Weights of a small GPT-style language model, trained from scratch on English Wikipedia: rotary positions, no biases in attention or MLP.
Each number is 128 + 32 x the weight over its row's rms, rounded and kept within 0 to 255. Layers, rows and columns count from 0. Numbers have three digits each. The size before them is the row's rms in percent of the matrix's.

# gate: layer 2 MLP gate, 320x96, rms 0.0565, rows 317-319, columns 0-95
# up: layer 2 MLP up, 320x96, rms 0.0541, rows 317-319, columns 0-95
# down: layer 2 MLP down (transposed), 320x96, rms 0.0498, rows 317-319, columns 0-95
gate317 037:106067118175140091192125140134097000107140000123111117146070141121095180166111142160146156105111118131110131108123127139143176131123106128121124133128138132151124079157141153121113134104108119128156131152123154137140114148064141123132129108108146116090150110143128154144119133139105160115
up317 026:085108112113138144122148100160086120138082212149093127172180158072135136121115099150116165101101137162127143192104138042120167134128152156090149105087111154139183109117201130171144147105077103118132061119123099115128084158116137121113132157173245133145135127117127141088135128098130152153
down317 026:119174114128151149182145117159076117085147070108144101103129086104134159107105088147103109136138117105151120151114105064126121135081122126117076146103119088119103135109042111070176118154177070166157122164129106080067172146160149123130098146131135085150136152122120106162114024073147086158
gate318 025:132135141064159144117128092079147198131115058134142148113132145149131151200121130124061124142091146151163145174150089135151129149150124131120140145134141124154173111113071114156143114120109134123097107156138115097094124090000105134132132131143128190148135124077140114144088096114085188161
up318 044:156124124112121115139102126117094181109124079137139113091122121125129135122130127136174108117128123125145126141120128116119115126133135121126150117145124127115112128106132159094112115148127117145101101127131179109126129146255106143127133124140070163109153143104113129131137148129148097115
down318 020:152105115069121088138176125158127082135154111111181103126123142123178124144073160069098139101116159129132122106148193146066081148083110150111104085161158194181131120070133069121145146214153121195118160141155116090098114073170149129131101116103128115153105138183176120144101125119094105105
gate319 036:124149144187083154117146105137111000137156082139157124139181130138139053085142124130082144093107119107146121166074144153106095155105082112149144121131106117136186150133083158128148144178124092119122082109164142109131146156090115126107136122083119121173129141112105179123093130129117152133
up319 043:115152141116120131143115165098148008144161000119115118123101104126081111131135147121156119143145134135108124113157151095137125117126107146118088141141091165165092160159154166110131124104137135098146145130128116139137129114000167099167116127166138116098077122145143141111163135124083164126
down319 033:091158142064132134104124133142156099146199124151149119136096098151132138126110112130165127106077099104051142143127132136166133110132157170097165058129043105132177138162133123134112054191135143097113129086172146107150180119128156171122195140101134213133136137168072154138108115105130182116